Weights of a small GPT-style language model, trained from scratch on English Wikipedia: a smear gate.
Each number is 500 + 25 x the weight over the matrix's rms, rounded and kept within 0 to 999. Layers, rows and columns count from 0. Numbers have three digits each.

# layer 2 attention value, 192x768, rms 0.0172, rows 0-33, columns 384-575
471437501493496483548516502480506527498501474522480478524477493513493523487475503527499508507490498503520419509476501491511506522522452537523510512554485528453499519498497498522565548454476513502486490522520497496516533503505518538477503507496534527493484500499495494539458552469544541512545475488530496561484561488482452469574511504449498516455513510511544509510488543494516486455502445454486513517494442532507480487471500526507479461413525468518505480453508538485505507490542494540487499474556464471465524480501507484492453500493502507500530522515461518499534508469529477514
468478458499481528494440499513508435558474532471500469512486454528473503471477479504507494506487539531497482454472489514501521543502472478489483516450498484505588535468555445506485546443538494500497512472455505472469527513490485486516483485484468446485501490466488512499515462497539490495477503548509516493485559499419478486539560494500481456414470548569467414498500482467519516500468428483518464505496518501509558473489546508519508510493553507512469526512483504508491440461512542521448558498507480567540470494489556401532505476395474442525499437493506482484499492526534480503
511505484464536510543516474489517509524483523525530473534501513493507494536536490499496498474463495524489449493508521475490498491513456474489491502509547516511538460509478530531489505511492515494515526464500458494479523496504502478467500512537490498523508484507518536555559539525538517531498503497490508549487499471509484478457510543485509449469490520421456517503549542482508533501451492528482484546489501490506499489488472504482499474478503491437514488516506524491516488512506521534506488472532495466439460486509507524513489475486522508472513502473524551478509500481487502494
462468485538447503543517504471499503552495484482512494468489512476477477485479496486478495497485503520454488479509479525500523513517469477527561478495464445477473506493522481486450534521544521499516525484531486522507553508524502471488541494479441487492442511543501512495469443488545484512507523555493511531531531439399507507473507481502431563508500501496463539476487486496523540461506529490511520526465445518456532453483537510535491540458474529481442521472488513496529504487521502518477510480519516523518511489498515522457526505448493484502498464520458537470566523517476493491
530501507485514513562541477478490482492529475562451543521472541466510503509487501451500485502503517449510515455495522501496464503501529489522469505478495541533517507478466519514500507494463516483466485503504495487485480514504498498466518507535513517502481492480498440462476479519485465501521505484498478514502514514521503473473506540476542503500441509517523479526521572504472493487556486479480490474490498473464489436471497495487510478474478495514503491531487485510514488520526495465531531502465505458498494501470489478509457529547495504495503530499473487533476500506495459504
446482465474554489498508551492532513538453474477479471499479501528487546552532529500471508413508491493502466492493503469467508511521524523498511572473476522514471495492525531562547498486520516513513451487499521492514536473493454509500470545510498507503448507524492535489471498490504547508484431515521513448550511491500511459454512505487488530490527486523508476493551479511504474501504462465514476524519489523557517483481501468479507542482498506533512469487503514516527493520465469508474524530507500516500492457506524449474480546471518463479512522497497497434515449521488485469
501519547488433507510483491482529504479518537500518533464514472496481513474488497509463482501524513521507473463508532524454520511522467486473468521471514479454473499509502554470514460516528474448479484501531516483515531521538492564533494489473471538506482487518536536575500502532512498491477472486458453508504517493465490518508475480516460494490514436515470458489504568512518508469479499512487546524496509453487457430493480459506464522504487521513456449472483525510500510479480504512509495511487485531522464447511556511524536487514497490469492459532476524481525497478472477496
483458499504492506458471462465505491536457485500515514510482485559523464501492477509476524500473461485534486487507525503526539494484449464539509488516461520515512466536563527531514490499428544507520517497529477495542527482552494529506446508530486481526507503535466514512493475495526514514480533548485527509524526493501496471502492499476483528497462539524479508491543476462525504499514513467517545561481490532513499529483551466485503505549503528508515504477505483508502474489553498500486478481485515487502488513521512507536540508505523490460466518519516504543524518468465486495
506508540466542539483495484494504482460488495511467533499477551520525507504529518510522479532471482469495465485497477468529522470471533550510491447512508511488472517544491500517485486505452545521476487483491516515507557523501533455455523518518548552530502467493467529418532512501500506473483516490487488485493498534528490512512523519522494479514485477483535511489469518502519515562493499509497518516499497522487487546529524532503510493468490465471529463484467501488517513504500475502474447523462504468511501501508466509478494481531509500499519514538509505479529506509508501466
479473480519464495530498487525546516517497440489481475508499500464477470485437492506491493482503512516525462508487438551495499507527485514477562484546506463545505503481507487532488562491507494483504511495486484546512525507521469540475528542511451454510476517523491496519486442513560520449511489495512515481491509525499523517487504505481485509469484504464518472539558473481520453438513488477538464492508488491461526491511495491448485490504514434509454499525506544505495474501484492476460488506553471555477461470484509471503521520491497467493498473456448522489523513467510508515
498500515485475492521552520502461533536500538482504508513505500472478501499449497504482499503491532552494492519486520498493483484512493521523499577479503485454532554516497484511490541479564510491484510493494494518504531519500488507515527499534470513493500494517485502508496465453482533522488494463477489471455526493505514561480517495472469491447510475516512530509499516486509503498473508502491533463468513479471517511495503490512502519479495506520484478493485518492534487471484489541525497507517521496461454501506487524498499518479463498508510500505478492447500483518466500465
499513498542546534493522548506471498474526516504489516469479521499472499533482494469507482472542481517523500492505457522490496493506556493509491472440489482477511549511448464484559520514459500525502476533485484468511484502490480521497507462519495562511486515503498462469497456522501529481495511515561460491507454510499441484517489531533510516506502480542508431500530527498510464487513535509451450493504503503527492493535512474493498486528497482489478485520497494503511509492495494454502501505475540550553500470534512507474476482497494502456496524521521441496477471523519520484
518485551499510458510467472546509510532544513507490559517470481516476488487497483503496519512484477501494548491500496485505500478506537471505464488512450478495497521557531524514477505569511468503506474473523571507524493467491553499493526484479463505470500504520518483499484503479494499445501514495465497506500479521461498497461507469516501422509519461493481518490496501503463473460478472536474493506493521537463508480525499470581469477531500509473496524511508506540512538475477524509496443505513473540524471517532455543494492514550502521483407515502574523513536479500491501489
522535516500545518517513536522468511454523502531546497494505495472494514505504503441509515523505520522464536490528515471487484467490498567543508539510466492453491505584506497468511491481474490541551490481509504538481499504555500468480533464501493510493524507510486452461479493496456494532501498499544500480533536504562472509469492509501530510543513432500532521503532538496524498515484530596521537500518559480523519544517477543482484487464482492560527519527474461526508524477487497440500490536479494475479465504478476480456488504501508514480454496545502459479485457535486534523
501451482512503486567446465512523484526486463479488495520500493535476448513501505495487528519471511519498469488499511515492470484491462520492542502540460499478485474473517507504521521485526496477481502509549470502502454496525497525488493471485447510492536483545511512507462516497492523518471495512463523576491525490513489485502509512503477495535505467504488521519513523502486527457526493475501537523486482506512505515541512462524504491500513499462486501509523501525510499498524520524485471502511514456463503470526455582446487486479468517544463511497503534506508509486514523523
489441505489524519482497470467491498527510531508549475526486459473550500484533519478439492507479504498492494473494534529496481545493462487482499509500552489512536515478529533512480503443541526519476507475514537504485472518466487478489492499508458491521514494482466483520514493547516536531471456491520521508488488487442496490506519480523492491450468534504489446494521526434530514526501453511519443491516515505540542461520517485505481546524512494478473443485512494499466478497569497532463518471544502489528530494555565446535505476409515467499491516458557448528499539498477492485
488497516511529532491483505484477441439478514499584464473471508530506548506528514492471445480487509458481506517499543482486514432529545546493483540522505455539474520544480530487479464538470495505490444500534516475511484494469513508505517485525544540455504469487511503471526528464481555454509503463476498578550514524505460488479471491491508485519497487525513552497492566532522527479459511481500504506469467506498502498506517466505512457487497506484492464479516460526501502505533473502507468498471523471457526479483489536475521499552510486501504497522510510509463462552524536517
531518476541495512484494496517482469479539503557532558511522518436513496490533479452506506495484469506472495501469510479517489501502492511531529530546464520483488501489501478453460490518494507516502492503497543487506471494480481494518515462526477508453496482481538454551545510518489512482485437512447492539512495494503489522478513504521502488466535507517482478520530510475481475513503534518500515482492505533455485518483490511483470499547441546522524499540484549474473496475538477486472452504544546533465473514462495484498468467483522516542512503476497521481484519508484492504
508504509519446508470481473557492534484489515475531509500514467490460491513517492498499540516495430533505540510491547486514470442487472542513531458483524454461467519533495523441488477458483525501510493516533463486499490504541515486498478455519480539511526484519551500503510543498471511495495511488437505568498503497545494497452487493544556523518529505455500530515536520529478535494508511532493493476509513481508451506486430502518482526562505523525514459541517523505525511483493483464522497525470464442487472496495481510482466537483510482516539489497517509512489478505496520518
509482526495476454504472508537517470476499459520518515501475490538460544538511512508492484487510493538497512531495510484509511471494474491494518533529489505446523534495507482430492497515508472548474523519496470493536512494503524527498486491494470479459501488475520482529511550513487518500515505541479502441562544513566462489536447474524483495479523469521502536475504500528495511529499520510491524502543505471542518496502494516484499534468453465506470516478480538508482499480528525483475481524479479464569539506470478519529506492543459563465483485509458504489506477503479517497
504520458468533481516484519444489469472483482559519485517448523507537513490480491498525495498501472454497509518497473489533491523446560482467490548496508496491485465518481496485522493518485472523512478490517521505517482494510468525484539511473533520469484496496511481496548465460495489472528517434547481513459489539525525484532530507499538507475454483477507488514497558522532501560467506489482492466445549536503490477514511520493492529500471561506547500510494500482502514514526474519501475520518522510486541520504482452571534478505520482508525493485482494513460498481509464524
497554493508516546487518501523470469473499494514532485517483493474453503525525489478510511532534471501497517489517506475494510450488498517509480479486540507487480501503460493487490460500453499508540539520483524487536477519497501447474490494505542495522561495495502468427565530491497533488492465496511497495532435537571499475473491546488556485551526498456544524491534543517537517554495510581465499462508533500527468489512476543479495512529479502518533515534491466476495529519538488457506469487465505464504549526480479513500507488502507496467505547552528485508470484544527519514
523478520486476525480488501516496498501520485510452516518524471479499478505531514490515520508511498464499556531510508491509573455477479531534523549463540471540491479512511514469467476510496456507509474494446516508528497479496473505493513511496533507485512505471510479473506452484524484489531530484553478451486488507524498489466517497479529461519498470490535481495531519474475518544554510553509422446528535418545475508525479495465449530495466481508517563514534487508488491527551494441490425505463438455502526464507436484470481524545525479503490529483514442500501440489474514538
505540516539465492513500497523500487444507475490528479469565470531517511536439501488505461480496510522527495489517497564504458484544490537504529467529459511449461544528445473484503522497515529487477501533507457452500542532506500558516494492515487515499507502498549528510452515544482551490495474533461497537466543458532521496530449452472513493512501475509518498508475468514506447479515455537491517454509504470452485486486461508536512494516497523533468485502485556504508505511478492509528562519513496565465486481492489531471474509461494533555465530477584577498520538499514518523
504529499481460495486528517527473439489468501489513530490537455523475453497521522500489495526524441497500491507480565466473456481489513484515504509485524498555493494525508526501462528496452504511489547524520505503492503519497506483462475485498574501491515516496498491490485508492487469511524459449504500503486539520523438476492456519548483490487510484474504484523510546510474482523517495509477474466514505499527474511503494516465506446509463454509497461574473438505457544518503489504507480482508458506487542536476489508491521485471531506457531506537497461496502477519536527480
472493517526535541485530544523528485518514468530460509522528504568538568501579533488524483510518476515503529533511510529501504519507502553549507510494512470522480491501510496483497542549479472502473529515534495490515493475512498516519536520501517462469491456495508535492522520489539495507500469544479501514507523511501513504495509494513531456491489490498499484500481485539521427472462495563525448535567501492492443496487499518498503491494501460483498522487491536522514501505486553528504453502484556576456467518496506514543509490487499505523489522470511517462494514510520542522
493528492481477488513492518529511523541479520538468544485495504498509514456535486508503500483483460472520413492509466474523507529490444502476508519451481514522478489489480507505461507521510516466503467510520494516526465511472548524504537521519529501493499505522471529488499513448488484465536528474539525510503480537508497502546475488473472544471510463531496520493505545516519555510483497491458507502509487483507574547465488503513492503501512468509505548512504445488523511521467451500469457492453497512539525529472501477509492528541510501522510508500470510521500488491512515495
500499481500475502515524520505477477517517469477524486530474504475516506493498511497485489484494508572462528421469458521549475543508494516491502459547489497505532540462519471495460532471535499477513475508464494506522497486527479482534503503504466455492485502511506501546455488482521521513527519567494506500473527494461500532555503474479474537482533510515487477512495515508503506456527488469505486489513460517479568502500536483482479527475478507481448502495487509512487501484552501524490476466542525480471520525484520493494494489469462503496472498480462523488513517474539515501
487488518498460452521530524512504541513498486499497545519521513529489514463512486512495554541489495498581502489505523458484529451520484505519498510522469506503451514474506492503534498510477490543466503471533503446489515533474479506522480485512519519541486494484497549471502484468496506530515474511458517515511524508525472478526474471501521531495513464493484530494527498509486515484560546481477468440540431461435482472459476501502506485495475502527507520439480540483522532533481478504468465485515452546469529472471474541478472609532469481494488507488529544522538496469562501508
531475482525492490514505490499487526485507516527521497487525493490531527473496497491491487525481498529517509485492481497499490501506477461503510488492524542476526530514539539505487493529511533477492516500510444497494513501507537491520484472524471465515458533500499509479463479510486474527496533480509472532524468486484498554507469534539499461503489480492489464514517477488506542483483546480529522528509517481461490558494511477509501467465539534516502501536511469494506512452494519466567525483484490441471472496497508562487535491518512473537500510517457510518515495481502521472
554464488506496492515470485503508517485516505532511509487474511477496493493485500498480520525526465542465523506519522492484480521524488522554529419507488525524524502481494493505464529471460490529474466509477494472529477504541502492489476501491488514455462482485525486529487527504509496502523523520518487508484489482524518520508525482522466453527470530521499462505538477488541459503432466533480475491460507576500495515467497480491523490550535508464511508501511530519484525502460521514467457486482534491471498495564541458494478502529514490478477465525493527546461498508434475530
462534485517501481505516516511525438503488482532471543474475447525446557490485474519475468564491466472533573528502529489503495434503486567511499443466535521463498508530489535498534488493474464524480514494497505499493481518456519557490499549504523507487497500470475546473576584439478493526475474453517470503534467502546449489573491485517542531528488474468530449494469473536529514478521495515498435478531487516513462508519460510464470474507496460526528494481499493461463492552542452488495498511488503523490502519479480482521517552520465516468453520519520472519471506489523530488
506464537493541461487495497501532493508514510476464504496528543521539484523517510489512519565496514482487529552493522479500498484496516474552492456409540508483440524506479494494459518514505474510469524487472500482499498496562482467483539494528568571487486470491481506433560499540516489488476538503501476512522493536511495495454491542503473474516457474418493549519477471506431537565509519533500499478484527476488464511515451491495476532505520499514517524522478464494439517528510513513537464480451490444494428479526487567491455471510489473529489515512503490458487499482475484519
527496498504459472512500519467495496485551458530474513490533505475513479499454474521449496522486513528497516539510495545471471503493512475495496496493476489455497507525526503459519476494575489505492469478518494500484481501516465501527520507503416500492483510509520529526487498492516474521509547504465484469511495474507545483559503467506490497514497479493520507500445406486483518451530524448510527513500489506492502482503515483517491550466531455519480511535510532502514493462464506553498531474504469492495481472510501533515494491517496506531496490498483511514525499510519464499